config = dict(
    n_layer=14,
    n_kv_head=3,
    norm_place='pre',
    positions='rope',
    rope_base=8110.0,
    rope_fraction=0.5,
    init_std_qkv=0.0204,
    init_std_o=0.0204,
    beta1=0.95,
    beta2=0.98,
    lr_head=0.00557,
    seq_len=512,
)
Each number is 128 + 32 x the weight over the matrix's rms, rounded and kept within 0 to 255. Layers, rows and columns count from 0. Numbers have three digits each.

# up: layer 6 MLP up, 2048x768, rms 0.0188, rows 1402-1436, columns 256-383
# down: layer 6 MLP down (transposed), 2048x768, rms 0.0144, rows 1402-1436, columns 256-383
# gate: layer 6 MLP gate, 2048x768, rms 0.0197, rows 1403-1437, columns 256-383
up1402:126118104066168177145109106141139120088101107109082149070171064133114134130192150067131122148134103138163131103164074166185144219130094135084160139128151100093116110124087106137106131137165092143113124051122125129162128186161074123133083145173137068176174040124112101107098162128153165132121098127165113106074104099047168090181138105191133062097163128160147111141103147106105121169085
down1402:079086139132188060031141117149146124196103170124152078130152160132125115126071127118101100106111129132106121175098097115121051107103155097090086161115143157095114155140133145132123113151105069067162181165182164131116085087196114120104135157161157145127133181178085132130093165152146073087083089122128177154126096142115120116139081162187147111157100088111095093122109064120143096069102
gate1403:141079046123152082120152057171062154184133090144166174120170105095163104135087098145177125157120077127127119147126121201030108170134152118127100105045170098174079102121114164123186096125144138136164084145102119123171153129135105119116114138086130077129106113118145117106130172113136112097097158118092128177113157115146146138090086189159097196079110173221086156127143202125101104123091
up1403:036126196094129162128155114123135113155096144063118106097120150100123107099229066109089094121137068121122119168084074157180191117097142068168114139110104103080192077083174128043130116142138098084167163150133087052115135146127105139146193096156130130118074125188255181082151082195128076088058162132076161100120199162116116104160118128080129079171112120138107123102095146166117184106110
down1403:148106107074180141113113110100149158114128132220146145130172104077061155089110077146071151131116139177119107133135120128126154119160145027171127088137124155132136085114158091175168159119175148145156145132133151087103136199140040053079079151140121128115134094070150115183137098054153116142172125157137177128235097111096191102103124194104158135159089166126127130080130133050115121198140
gate1404:135088122151116151104069132117134115130118125139191164127126144092123152078145141119146151078146126150124146110145128128068175243176126089125099117140122161150095093154160099156156165132145117123088149076128160119093115159142148157138112162170124131142132128108122104160183108145122079117134067104141133106173080102161130135091112161141114107178144153123173136149094132052081121114099
up1404:149138133131112134125142113151177096114122144132160061121095113116076144144114154124124179175140101096127106126113142092103127132200186190155138120139088064130088110097133102123147084114105134066172129174139075134191150076163140156125177154172105179096138145137097127105153159156123150122141073150166116151110121139140155130156115063120201139138123112084142122096068125096123045100068
down1404:161155144116178131154126120179132170132160136081073126088154103118134145141088117084171147158092130064127143128103104178134191178148119155096165147063186157129178105081172118163189132089120147169129123157100107146132131145051131112110045124095097129148094162113096110112127104126167147154105122119083108114167141139140157106130145141131090126081152165129097104063141098133134111087085
gate1405:140139093203110105156053111179141128129149114137114158087078135126150162153136138173123142110134069088100197160070110148185118123155191101117156105089102132177085115151083109132140145113119125099075191089108156090113120104098171139165089136111093075175064171141149133082154066136131133140127086140107143149105156152153140142114143188148109106138079108132089128127134129136138145094071
up1405:172103121131139082094137142133171174152109114102166095097077130146142112133135146126158126141113153078172185107145116146132120110077080174126145125157183114095130174130143160112108085071125124172135076161144153102183140094158136130138233156190113168215088133120084168120166085109144136151118096130195168145117167137133119144121162100146172161107092149160159151132135078156096137108163
down1405:184090153076159097135107158137255031125180093111132065098138172121128135110136164128081155160169078145190085089176108142093200136119092155082154084143124114106099128170101080069167205123056112123137128091116149116108116122098165154150176155105120130161056125101156082144109153122180205108103112132140107148102128144120104145136133120166160162124130116186111150092147118104195148172142
gate1406:155110090111176163136150101161135112114123171130136085069127145223118176135142149167125128176167115138145125194094128147115131084112150150083163125155129127043142132069151109142138095122122142142122113114142111113162083145129119152149129101120098147127146166087119106151150123118146088186109122082103072142141082144117136186175114120116131141164185103149156126147124122073055122155076
up1406:118129128130079109090099196144136091131067149128141051184163111169171096108129160182145070152166129106079109097122142101123153184107096147137073157119137150120126080123132135090189102118092117105096168119091096114141161148117103190135079133055172114111062167104176102087132145131133135071138088109137111131147139133187176136054084114126102134133113147177186114164163167149124093111111
down1406:101101124113094094088190130128138198146119107053132093102137120061119157090152077124104136077156142128105109109118108204076086045159142148167147118180134137164109124075119098097131074129119169140115114126142201174143149164148144077154156128150121108138182170162062181134155126146084103161096150144122134154191163083134089114085138193114134127160165142129108076062133147130095131137172
gate1407:080131135180159119166129121117101131095057148160121191092091189175118121081095140159165174166178134136143056128080154129063123148119164121089160167150132137123115107115141112152173111157136115159124089095173024156188127176093143161175171134079099210107135163129096112166140151132181087077087075096089212132117161139137076110118136101165133130092151091190136125099121178104097117074098
up1407:098133098176147137147130115113148192066079149173135158129122101165113086148096106134190146082149130073156102124165178098148126125076201118119218126163139141140093130105131064147118154151136116115213129107087033119167137149139161118128156108068087163097098189171096143138116113091133137085093134115151202154107139150138106176129137124173101143123047114146173126120108117139126134165136
down1407:137156146092187176132159156143103182097123124133128161102106100185162156103118116072117115174112074126155051110084190147142182154110160199111107159076190116147120120084120090120125148163185174128113125110060072113163154086079129132081079108120155118043153159191186105120121124118136134154150123140141122151055144087129097194121074116137098093133117108169131130133115103132141135150077
gate1408:116177141066091173104142166091123147145087133145088196189125130092100123134119110129119102107056176085116192182157100093112166139116122121172145127047135139120145063169123144092143071068114101157104121151173165160146125132159088146111080122129144138165104134088146111101141185101131139160175153104138083214080137091136145141159157125094150103125190162136124152115123113148140100117108
up1408:099120160153161080096115085119103065118108151106150092106167113139110139116137101122091107131197147206093165095109113093139085154163141155112100179182114159102105132094122114153113148143056186094068109169082071125144150135095155128192173144135145139158138094148117137137159118080139130077112108114135121092104144203097116126130103125160097206169131144155072153165156147099129138134157
down1408:120080160054160123128061145083098119170101111118126154144137134129171103035136160180142150109122172151116104118106135110139116146154142076200131158120178084081100118134137165138111110123074122100087165167152108159104157180160131108161105168132191107162075174144170124131157133106127185136141174132183114167107145191116102097152125168128130109077124105112078134160095134143111146150107
gate1409:141176116102208135126094134135146116158179167120088150107103079120112114162158109144141139102179089085108109141127141127100125145119102139099105183108135109071057149173104150091145119156113180170155100181170100137127117114064109063118142164126108139196112182069077078088167072110125145221159076156107178094119151136140122102102138211126128172095182140117087102165125088162070137113155
up1409:131142142126132184226138149134153048085218138113098162140198061118150135170173095092140177133095148172103134100119140146119124191124101105031148110167132146133190101105124158086137176137085119119166190166134108126141133078139126141127144138168115025153105171167150126119100134120143151118152134107108099152151168156082113153140126163168138169072116106157106196130108115164140196181102
down1409:108162119152131115077151125160163148105111192098100185113138153084121099086148131122120140116134124102154134136146155096106160158134111089159121114135095125136100172178083148121167115146191147176113151110124102132149211173112116174170119107094136095133124126136162188169146066077124111081056138133178101112122128076132120113085144091145075123091111111172098142102131081161120137119115
gate1410:142114194130161107089124122173119138084148138088153143152139166119122125145132109160143136170111127113112128151140118093117109103094152130093095172115139181145117138081187099160126064168103123128093115097109092086178096151145112110132100168109147106090112182073147133170135172155165128082076156196035133130100101111092142152156121098121193112105102120145102077172116103151128118083191
up1410:132141197177133083159104095155171201152135086137156147122135132129160154095142084215139116090082160095155129145153135123098126131160133115128103122107133062099047077098115100091195100135114099184095085139121145162145095068189146114110085204142091107113113141094105125079078156109116094100169143092093145146157147196129162103120110148107106122120087149095137149138092112063102091075110
down1410:135169106078132131088152170160133149158100146088130162156090121135080105189202171129066120115125138164130070140129066120122091108167135090147113206102143135187171196192135100147110135111130127102142189093135116121117164142140164093145112114186118107186128141116141141131125149122162124094095128061159165139150133137145095137123091091130140124160189147099140110070122070125114134238144
gate1411:162095143194127188173116128139119185117081129167117198116100203113106179129122140111124172163121147077101163110117110125110137162184143143114161207134103075116149137137113146122156145145145157112113047116147092186116083112103113129183138157117143148113125141175132188118098132089127111132144163128050116088179097113071076103133129156118122081181156123125147124110152151155129048114105
up1411:138136122164153110178208112108098129060126091095180149113141175152103150069108091140173152124154096134083138158178188129069144114136170124121155158145124173131107094144130129129113136100141149088092099138136044113106123132154162107145109134131127169128096148092084116105162158096089101071172083091099089113099096174099144133081082182179139170109150120175165118127111160095140141072098
down1411:121143096140148120117188077123127126110116072100160064074131141132110088131139097144206098138137102157138117191161094090133102129178099164113087134109111151196132105196141167130100149100105128102175118151063121108098053148177071170128093079098140176182107133112108143073152216103167144119084164099107131092103133107164117155142135091068154117165160094150089108086102087119161110152096
gate1412:080183135076135063071112069151119124120160122137146183146092165150097143135123112097121114107141155107126171176112152172167138121147107057106121131132151081142144107052135165086082144102140151146161159122154106183112085124137154149067075100121143123213164112134121135143104146134098155112113118149147107199092111188140124150100124096144074160206110121126148157150130124127111117190054
up1412:141152149129138220172135113146146111171068133088118138139170100099147055148155145160055143081162182217126124128135137089104115176147158176116107165134111169119139218147148145133189046115104112165123124126107152156170113109082131099152159175144072115163092121110222167158175107080122134079168138050160192055154129144140112077116103097099230084140137117077119107148180164171141137132137
down1412:102143095190135113128116223099124142133060109092109071099120093145158105104137119089146094191089132125193113122160123100074168154107088120111126130127082199149171115118134103201122107183098143121122182140114172097152093125158151128135113111203094144118086104054173135052157128077128106061136147116144150085130175121145154141161154145082107113071150200124095099110094120165126146130142
gate1413:094126148120112132089124106108091100124128072162105129100132126075143098162209113122132144167178071144106123156154074112112162155151116107096147124131129077166142154168123149089068154112100133142140085163155122124127158111139099136150142102079127134149088127106146121130127157109121125093123107125135115084141174083129156112102084092169113175091114161124176146118159198117106138116089
up1413:103129123101092115135082134144162130134159142101115150108119112159152122119062099104164140161138059115140164176087146176133150140172071137189099118154125099133177115087144055137117096135142166106145149106147169081091155103122132109086162121125110136116141108138102106158088144120152096147120120127146141166082143131107049173128173174125119144126130078178124127176131110150123210132131
down1413:146145139098099086089154087137175154113161097170087103115141176091125135103146161093048117183157050105076124158121082124095085136149132109095135137138069082164131177157102100133122164108137117212139150160202097110155115120141134140121155197121118133120089127104132076181108105142133081119134173072119160151143157119115096131139108094170114133084113121156143128160140188128140104130133
gate1414:088085123095098168087150066138061099112142133138143150114136086128166092094148139109096154185172142100183125101126084105083166076093173110108128090138077082126141120136116130139098146162121126137167096125164145120132150113117116150115163150082172144133129058074175082123151030156127147072137099132122116123121129116148128141125124122129125147077045118163106161126115130205143131123140
up1414:124146123152098124175147190167157169182103123201140183160096176101099181137130072125112140106145154143118127139139142142104098136140093122135132165158180160168205133073151162141163140145151131112064171042125110179131134162138088121116066101153140112153114153128156177100096177088125121117164092119179116155140068174098131109116163083145115227185094118151110116108115133097113142150121
down1414:137088178140106156130145125159110198122147131120118117134104089183096146109081050118155113147146072087085119124109086104151141142119141160073126172163110121124148156127107181137087170111137177175130144117129144121130166125096073108079188099149124125163165087118109104154133121145122090183151073108162129110136170163134185166106106116152159129157100134136136170104150086093157080112147
gate1415:120113082186109137080084112106100191147138110169132116133104118141121112155127146117113152106120118136081102118155114138164135174165158119100081157122139157112092168154149125077132173081148146124116107135111097113049106149144151115125136228078106154095128131188141076144142065115122097199111138095105146101139145081150153168110166117094156160142209132094161171157157104129162185107142
up1415:114122139121131068125107121180157129123128123146137121132141105149184028093119083164035159111109131143118134134156130153116170092138111115105135109188152193161129130114166165130059109096145138170088166108133178130131130143102145114159187152105147108213149150092123212070166100140145078048109120112106119178088108110118150129117088134122136150082112124108165142071158130164137107095104
down1415:193075131162130133131178068132094144198134136146121183118119119127134112149109118156080169135137133109165086118119116101158159136152133127138110097105098107112096150113147115112127164161115157139110172136083103109120150164118139133130131135109117144114060139113099119156160133154072101148063142165199169066126209186116118071111131133114118113117100137106156108173119101183134213134159
gate1416:121135110114096145152123167132076107168106167169161134155162126100101124134100084151127144134130166121106142065077085175109144161076152135119096134126153123138120117094111103128141081163136078194123068129149201131115121172105157148026125121098157128118123160124177124103129164115115148117160133125126113157145143110146137110128141129082131151166087124141132163169138111111133137107098
up1416:041132108158133111156140122122133148131086169120062120126136120114091112121097191170174141157193089139127148114123137101144167152150062129142089108092123117143090158137064114130151081171131127124118184076128123097093113100165071097124101112159075157193107106100091134147170146091157140123121105039128224119127145157104116156108156177102165148093148121111100143095170124115148119102165
down1416:188143119137108188145120132099115176086129138130112144185172139075138076125128127142081156157073133150154024106129131158138155078179177152134121110149116085141158127135202059099154087127132148108065071139158154150112190170123128114144154119155163120112159109100124126136136169151120098100111140186092100102162139168093159128095088140132133143065099123082156134179104165083137112201154
gate1417:156112188077112120154181136191125135185103092135144143139140130097124134148180096140126114084109088086081129141205179109102132085120113117147110108145123095138086119122145213093106094090119156087124136182119080095149140134123121200072040083170153158130082118108106171083194110089114059181106130135166093138112158136149125152083138111184121166167076103158106110076140147129114107120164
up1417:179182117078141093097176106152163095113087124119103073120155140103148107120170097123126078016091104109118147101128124096198142142129161159135159099072115114074195156128163132089124158132139129114117114083095164187092120180095094134127163168040107123126098100098128114162163116143180150172111124128142140151141134122153165078158142086131098065110133065078133097161130085184143151139189
down1417:151133112167119158076083099158102088131104105108128072122108087136135152066104128133110107126089106127140165134192165099106156144113186145132166170054179159153145104142134120100112134172133094150109185058124161124126065109072116137165135135112194073152195161144127098100190131149133148135028065135110138104115193094152182127153255074135156112126137097081113118151111122138076182176202
gate1418:104117118140117163158140166085145124123105136139095134164070175085148099118141102081135160091149120074098115119146143125127114127113103112110109115109172139162099200110084139130147064082104088064088120172103149135107175161101164150106085121111135102156137143155041119146139176152152091122112175143200115129139135160149130138128104151168077176060140143118128079117139170119155178108151
up1418:202164112161166112103111104137155140131089098131102111127181158136168110184100158158088088170160164155088115136113093147161110165146158144152144146194128112142141142163176119150063158124169150060118116095141103166056115146125124145151077086099155118158137116114186111097149148094111147158143160133119138119145089067159121088099147125161141144113125107132112124131112164054136088159065
down1418:208118085164121178118159117165111098135150092174131164103163145163131094178104128134132083143128131140092141168156105159149116085177131165158134118158149148092123130149137092155147130088197156135121135127145117156114131146127129108128128082092162112120192083077165104104163152090079191089145102131122140102173150130109103114122116142180116124147133136112139134120196189168109065140106
gate1419:224125099191206049157148218119144105160178161134150159154077120100072133183144090102136140115209132068102131086053080109164157162070080154096195119074119132158085181129060129109069185148152045100121123162119108115157086151119145163154095054082123077170127165120136162121155122127114145170124088116094190136063168203128067063188059168123107138164169088143131121122116097069073154159043
up1419:139192156118144180110120137165168117102071126061170128079098143095124155093110065143143132044152134153135130119090133129122055131136159100178106166099130105125038102197156083148097153092161166143065138116102132127141076139060125124170145156140125154175100148108123069095197153077141153166164130160101136126107133096168122141147155120125131025135098154117151138129162113114064127148126
down1419:128135194085139027161118155112128116118131128185145108180133129092135107128139184096076101083143198111091065148065130051079182223131113195158187161172141133179093127076165148088140205126164038137156121160136133119160154142202153085087178114125150121139108142132158089101141075125092163080101133084142140174106132164131089146164133144213163202113133099069093119179129098143085150155152
gate1420:128106134083115136098085137081157079146139185132166134142189076133060172150194081052124149122166171121159121122135169098120127129133194097127122065151172155164151125156117118119164159113122163114143157099117142127156157109100140109137121165123186181158108098129162183126142182148178120071152102143130123195124151144145109147179130158093159154139134083110063084170132142146172115074143
up1420:100128120180069182167106114114098156108144088096098081143121110145080128139150076138116153123162112138132110115084129195121081140089196162133124181128101148121199109108173139074136140207142103134164129162116101095123087140220127145154161088165074074048100102150164121185135140132132146125142203150148131091142135147094060147127108131099146132097110131128130156135155148140118140141126
down1420:184133129088140143137109114092144109092125147152143102108083140123105129114114139102147111140164144173161144143152149086114089126146107117136075156126087113120197122146119154140110180132152130158128181081113174152156137122125125068138146164095107104138154156066112167090152105163097133174148112102162082082153164140155115119083125135174119150137095093143102102104136156077156133138125
gate1421:046107096170142101133147110142119106109197083146161159112047174109135076117109121149147126131184135172123130121137104103055213170088153173170165127129141177124163099157129158081133150153139139123141164104062087104097090173130114153162094136128103138131146147136168150141144091104135146120113108159140087090053116138101115133071115136103131149125121099165123172148114103130148110112141
up1421:135152118101188109073157096113121111103128168097140143155153141142090130090124153070154122094113136134178142127105086151122133154114192093175136084096106133114130140073104156116132176157158161124158124094150123152118134115151112091110147212159147079169130150130171127159131098156132113112136098172075128083112136112155103101053127163124113090169140100135125119153117147111179091085099
down1421:142119080100156135102137148189066117163067165139117139116123162144102137163144141148148119126105152128166088116164086174102097155150117093118104128146120155103092119074142098114139061110104174118095150120127126144114111230129101089100116155130085064184097099180172090131143115130133124144114156116128070093116196107126126086108101092134125113114078079146115126077154096100137106173152
gate1422:115109151132095153103117111195119144139086164137098113046054093130124133069158052173165132137097106112173097138136172091065078189123098095053120161105132147171103184085119147119122167144082152179162079078190079114166155144154098105119083103112083155100115121122102094154139076132104184162114123158195101108174107130082190178074153164111154178135195173121082148149141090087107151117122
up1422:116095178117088139135077123146131088120131078129089188146177122164116121113115139047169168136176162095156104133082095118155170109133115106113138099114123122144135119169142082125181134049102105111129112125160139127180133144093080131107192167109079129070186114123097102149180114175160088131121150118124111134100149170119097080143177124125123115147166142077136149124129115182168158101116
down1422:148111054095118109090128149160102100172144157073083121099103115120137120044105160147130166127133121105177112119090109146182094097103107075123042090103126154139139134094058134148130091160095192128132109147190050115133113136139129094099139097093074116135089137094131115156127118102085122132049119138166102108143151184112136145090141092136117079095114146090128123116070112088174097168107
gate1423:111111163088136103156130225117194103169143171130121135129116083145160139098096116134108098125178151158135123063170180169142136154084081136138114155108152152112101146159107198101138132150132133154124095132138093133098085137080172026181154101198175151179120127106131140139168137114165092141146129158160115094121083198133106150131101136146136155132125147169117148124139163098134072103096
up1423:107118173137144139139175111140126160168123154118161141104121169130115063122082099146086131207148109139124157099076107128053088158082159129135155123142141108168171104187138086157132139105143126146083154148117140139143125146087139065117102136126132159117124095165091139137119153172110108100116170128128126128129171063140119148122130120183156160169163145141093152113128107128152149134090
down1423:135130181112099074121111183115087147119160177094153147111143090096150132118174124124096081173156165129152132113128154113179122133118115142149151135130128129087181095163071165093128112189123117143148164157191081161134125098197086096123149142156155113121105130136149070188137157175132147184134067144138120127103117188102097069130135148111175111145088111119139149122120146060093052170020
gate1424:116135130204095131149138162085131183120153179079122177108055188104138097115138174164087113091110095140091121129198138111195110129125073076146160135081180122151096096113151169133106116138159138160051148082083085141115055104106187057090095135163141089183106123122133167190103141110120132101119089124158117112127176129097085135100134175128132075133118141166140123105125132105142187123117
up1424:170109143077135146149158126082182117144182180136105194130134141110069131129091106129153048145206139130117113099093078096166126134132114201135149146167107140091134170109065102032088146168127099130149100110116173156080196099123124060088117191144140114152137133154149143096122076074110081106094094093166098093129099167107144104124127126107148140127052162133117147110144141161124145155107
down1424:140155075147153113100096112044108154110127169141139153134029166063151105097146134185189165168049145101106127116162112120093118133144089124159130123124190104145110122122162108115087127109141078134116105135088131107124129101122176138178084156145100122131178146120097111157137166084079142132121091093159114144135113114156048111094080133134092161170181185162110119110142148121108103108166
gate1425:161158152188129081183141116175179065134132124113070164138117118102115150150130129090122097200101121117129149145093170050143116118155129102143109115061107120128085156090070166073084154164134110138103137138122130158164118089130107162138119100159149198125057130108120173146169116160132088157128131130090072176107167101120147051153137143153173184076149131128110128158123124110149078114097
up1425:117144142204115181155157164111086118040118155216171110152110116157161157123131091132139114174185125130138108119177169095113190147161139053177170091187153159139076161051103114096058086140155166136110177128088091164137133128093094148164133182113092145168186149090117123155096159111123146120149125155081151078073110103137139104137153124036190082108154117126114139147157140110133126064120
down1425:156113098127107115108120154167130104187140110140185118138117194060136110146073134126122090101104140117138118090109143108091097125121102155129145127067119168103123107133141137106152154101128051134150190139091122133177168069136150181120104094130177130115081161133159151167177115166076110098132105095100112156172164130126111125119133105163104143148134136117112146127101115179106133112136
gate1426:143122109140119122054150106142102152124160157067137158125106122166154185143131086126174140101150098140088134092159139128090092179080142112064131144154175121088133220104097125087123143157121112129160080142170133102133086154102131063117149135105153134193128119126120168157144132165134126112103124094134104105149130143094102100125098137130101097133196166136051133148087110134104108133143
up1426:063127127141131094128128169134127145060156152070177158118048143135107161129170150158208110107105166171124106143147135112136131129149156130080146144210176138130098126146144129145164156124110151164118136115135200148119134092161139076149072089133180128144143147097114128157084120158158134138088077119197120071148176179127122060104151189136111113161144084124118109160121104121211083110169
down1426:211179117153172165146096085164117150095108097105160115094128147147155151113052137131114098176104126140112146168131137093151180132123161139124134147122142096193103116147145126217118140170139129197172175130128155174087114105157153105134136132154078082157170064165167073098122165095197157146110139133126114154124117132113079088157095108139142045125093057109124081175109133135117153093105
gate1427:126062151095131110113124138128123154119085154097139135223119131177151149081118064143158156102168165077154146177102107202124072161081066067158062172170089161132116108135176117120163155136106135101104113123153159151100142122090123088172118108121092147137130122121127108114201123165118132080170151147138169128125114130104131123129172114153152093167156114139127138110135113102124170116111
up1427:140128114043124089136112093141113122145108118181097093146136120144138132121068114087137144122159110143108127145146076104101110079106096075169154148159148104176121061099123094115118145203136127139186176103142179089103141123154133094165124163131082130112075123142118111136138061116117119152102110185099127171186137129145089214110152070133055153142110153104255077132131116141140119141154
down1427:091074188172096166198104149098149116135138113080096106146170156111087163095173074160108185110091123107164156086140142134069133127132137139146052132121163143157133138128115088134120111151145160147157153175108129069133180140103117109134139106131137165132135123088092174160093186146170088138133104161067055176153115115106127141146158126089166111125162161116163185135135148090166096175105
gate1428:090133130147101114085160136123104172148104185163147140135079142093153171073066050225125138122109119134120101166154130153138097084107196069178138165103160119184154131163117149116133118109160213108156107205138086085128134157118160079138112111155143155122094103158074148139155130110108129116132114123099134150103121146117154150143151114143070160146116138153189109110103166152125119134137
up1428:156138153129113193120126121184128138153089145099136135125080152161169130145186153125121122104125110047159170088156162072163088187120123086175123165124123143137086115163126116070140098194035137164114123150141176122186087120110102167129115093132058157190097136093154117157051138131152151129177139151119160099164134096118096108129094190121133136075176120102112111196162121134113144085181
down1428:067124149114127165138130126139121098137083121091128183141061075127078085100083080151130153153110127131126085076157147173127122111131158096126134121111097166145192105153078165111084153072146132101123143137125148102156156100113102085098189113118186152083107159114128127162138192116139082161096144133084081071110135113167193156122126155096093161148124103142162113075116107152102121193180
gate1429:135071149127153103145177157125095096084121149113098115113103155161164115121176116127130125110057092082082094093110158142185161127158127123136118167136125083124147145069156177092108126130143100116084126149131131072096130164114111103104040132133088123113146134133110126113125081158099108182130123147138109116118162085119150092079147163089145137129164099127114058107147173090110139082149
up1429:168163124105162098088107101156166154129101140114156111200162094139100101101107124134052108144140164119205164166109112153116119109078125131105126096103121110130115100105095127152179139110160081100131152096094132128132128116140078182064161138100039123163140058153159131112215132118146120119171072177138151154112098169129078091115113114115118146109166147162162114063124132109193172114096
down1429:155119131163148163166155097100144156168145160131100155104165163118074195197171122171138152127142116111153118114145067140142090119153129108142131146135105108139108131104099128115064162144123167150129119100164116125135071162177057115093124138083107106097132127099040105154152199148097066169108153070114129077145130171092113200128110160111079133122227120089155108119109149114125097139114
gate1430:144080134077176193153121101156201130138178205052136114122125113139149174109095137176129076121169103120105167100112145172108144107092094108132092136141137098066135096093093099107148130147134152116096162120149187162105089134055107125196156128114089132148121140102091188163115156128118079198098168114106150142091148176154140089112159135142124101095125157145087105104083146124104201038159
up1430:125147133160118092106083128152100117055059161123075189090167113160128150134118141111107068108108116106143163168104177182109151150115115127146188158112119161148085200135069098178158134134109115175128118109156155120178177123101100080132190154114115116074079095098109120151135091106144063164155089194090125056096098125124167175120101178102154132140153097145164173151181140140145093155129
down1430:123117145171161112150088132148075140137156148118139154122090153171121055114123168160161152082158096144079123124158164162140100128147124138144153163146134156122140171086157141126159077101130118123149135148083143105165071138111150106179165181158164113128187104128115142108118147143044081075123138110139137151123137128123194119182145202092144116099176184105167124090157125138160050163123
gate1431:090127087092095169100105115124095145139115107112146110092116120143092089113107090130142121077097063031097138143183102100136202152092199110119123194065131074153133119139103132123141136109154143107166132105072175170147061147127151126106099146150114169154124080107135111109139119081178090148117151125073110153057138112103085047137107114094080116109185155105075135092104133110129123112150
up1431:114133105136157136125125182120110182119119154177118093139147074139116125114086090135077114147102161101134134123132164109144111128152104141136145185187137165142115116136065098167103128166129071140101139102158109168132142137128126161117114141097136150170184131119211197105112110121121087112105078129079113122122116152162097172108152158106178142127101138144132111195101107124135145112123
down1431:102157090150159094097125119199155122176069115121158174096171098068138151134142191131108160129137168150133154129141115131122089095157146110080168100164123128143142129128139120087098179134108154149117112122174120124132217106152133113107127178127121131091144108144148161082103085109115153154121147097200118119089145133118139087148107065152185139110105108116152129057134143206086150173121
gate1432:154132147142113137130151101163168152159106188154141122126125102070181128127157144133101128144148138112109189125099183131093119143134023091124109151164121164102153093092134151091125116088169128113125109104156060085114111159156083102115066168105066065172146158102060134062122141120138126186139120125141112111095176155102104158161156166187139129083068112125116140139095113045162088113106
up1432:140086099155142204141110132047147138066118165165106147111127181136164155185138094047164045139130109086135152086109123116071125080119145176114131149067134132128165182149070130088061126139109117200184107126181156140086142067099151108151141125129147123097140139120166130130129107169155137114103089163119141127137154109147116152070119219095094141129202138105134104135143084081148177170132
down1432:166100199106093132114126165153131137146094110096125081152087098159162088077140142139144135159134089088099132112095125068128113184117083146189149157184197115128110089064110135134109165134204141143166066160093081109094102103162084148181103164149113053146135121149129153158128150201119120157117113149134123155093176089116100177169140175128100110104099146110122134123143143120139104173141
gate1433:165137155093115118126111127085124138093092099135099160119138091166132086087105101148079105122143121142063151103135169173115139128127167111144111128162121133188124186143153097112149112110086122152174152168130166176130146102082128133197125120145102121130140115113147152098181182110140127141109111097154075164075143187163144150139115134108132169065136131146055143127159109125115112126160
up1433:127099118120136140084149131160111103124106096093121162129147151137127054103142156153102088063068130132142187108134131137122127168118077113121110153114183148139220143106155111121090160138166091161156117142120072110056142148142141105096097106123112104108150118090134165181133122076129089165117141103128171162135112071098142127055174086128064089092111149096114117115153185155151066128149
down1433:093112116133118065080123146176126147128150106108160180164108101121140109119072155170072110080128102144168109155045148156131149144127108136155112129101134179112087219113143093143035185093124164175080115136146094095137128131116105098119107169171118087164172134089153167111195155108165081144174096120111152161121108190151132137138179139175121106135154130150059053092167135147111070100116
gate1434:121164138062185189135146150118137120132116131175166102138117130150148072121111142086090164125147112094097123097097135166130138131106116109099128207165125123147117148094142113100124125090144121152132150137143091165122098052163170152163158138167146119115084131128170131070183145138201081112115153090142109200119158178204066147145138124129134073135121133183137100175081155119101129101180
up1434:155149131099109176150206167134165144095163138152135094109087161127142141229129120079146140116131149106115129071142099213136152141105161101142142171144116129142135164158144097168103120141176137172150164105126133135153154155137167146091104136141112135087132073143131160057161131189112076156112108077153115162135114159161091153149143126130123075150052132184119102185124123101122112114139
down1434:196118094121073139066122140127177155114157133161112150089100106162155197186053172112113123164138140109153117093120120115096130105132106135119131087148083108125126072161104134168144094167132097105144140163085112087112167157126140059107089123165090127132138099091098129139106100122086120121135120127146141107165106072130109123176164132096145147132056109128085131073136112097164142161139
gate1435:131123064150109120081180171142128139124083113163137165173091157121159085093087103146138073148077092171104140160197088120107148134140133140133124133102168104140124142145193147143099147043138151139096175123086140067155143126142084141093091168136156194115055157131112187154200099094108138104103217161128119152076162146166122141130142136110121144139146142126058180132152096090105097156161
up1435:205169080139157091082164152158171096114134142101137138120159148137203139118174105104116085128078099108132139155159128146107145148124179118137162140052205137154132144132156139132137175108101098112140183112086146140149138134087105188089128141136202149122147113086127199135121127137077143128166153118151175161144139122189190043138141094098170139115118124129110171115111094131072114169135
down1435:103099155197143130163115181095098112161134164112129136092098119090132174071125173088126153164187165080152155104062196147167161156076126126117176145167144152080143145111089149140137073164103110152110137191141076159111192073097154146161110168074135062091152069132092160054158177120098115149121055147114150119174183110155125070139084136101180166103172179119099133175120137110121135128079
gate1436:128124153145092100088114152143101129138069164132142121150127119154116168150125138122169156149130116140141121106141111163134118160197083112152044154205110065103102101137141156131128135055182109145149160141109137127106149109089139053111114137151078155137218121082173088128131130133131182138146165149224153114078135184115111106181136149167150153130145159145144177104102136005077170143108
up1436:123125128122150135128143103173099134119112150115148163133141093115080116070113149139098105117151153136103118156175202144135128141189106080136116137109112099129169091127128173095111077145196123086116145106147185134108204113085149146118116116128111122144146129116103180141158144040053111120111137174102189147141148108100121155164117148094098106166135181091134108128178149077165126111111
down1436:100113105097120168135069157092127118163196141112152029130180149103097149119113115113132185147145154145105137145150133124148114092083136139105140126153093150151185143107156109146186117204084131104108089166195128127137105162121095160142094147150184096135126104139086154101154133142127121106161168127097123127151168115145174130120099071144102108110142144137143113156133034182118176146124
gate1437:155113099100174136125088118106108116089174098157096114166112177098131089124083198155154142162140131158165160187147079080121097143133130129135089110127134078147115111153138133153142128137121152147103123138182162173161149115148132163090155147148128140063088084048097111146158124169172123127056127090052098177116164074150078118217133097084101181176131147136121089107106124153102155080183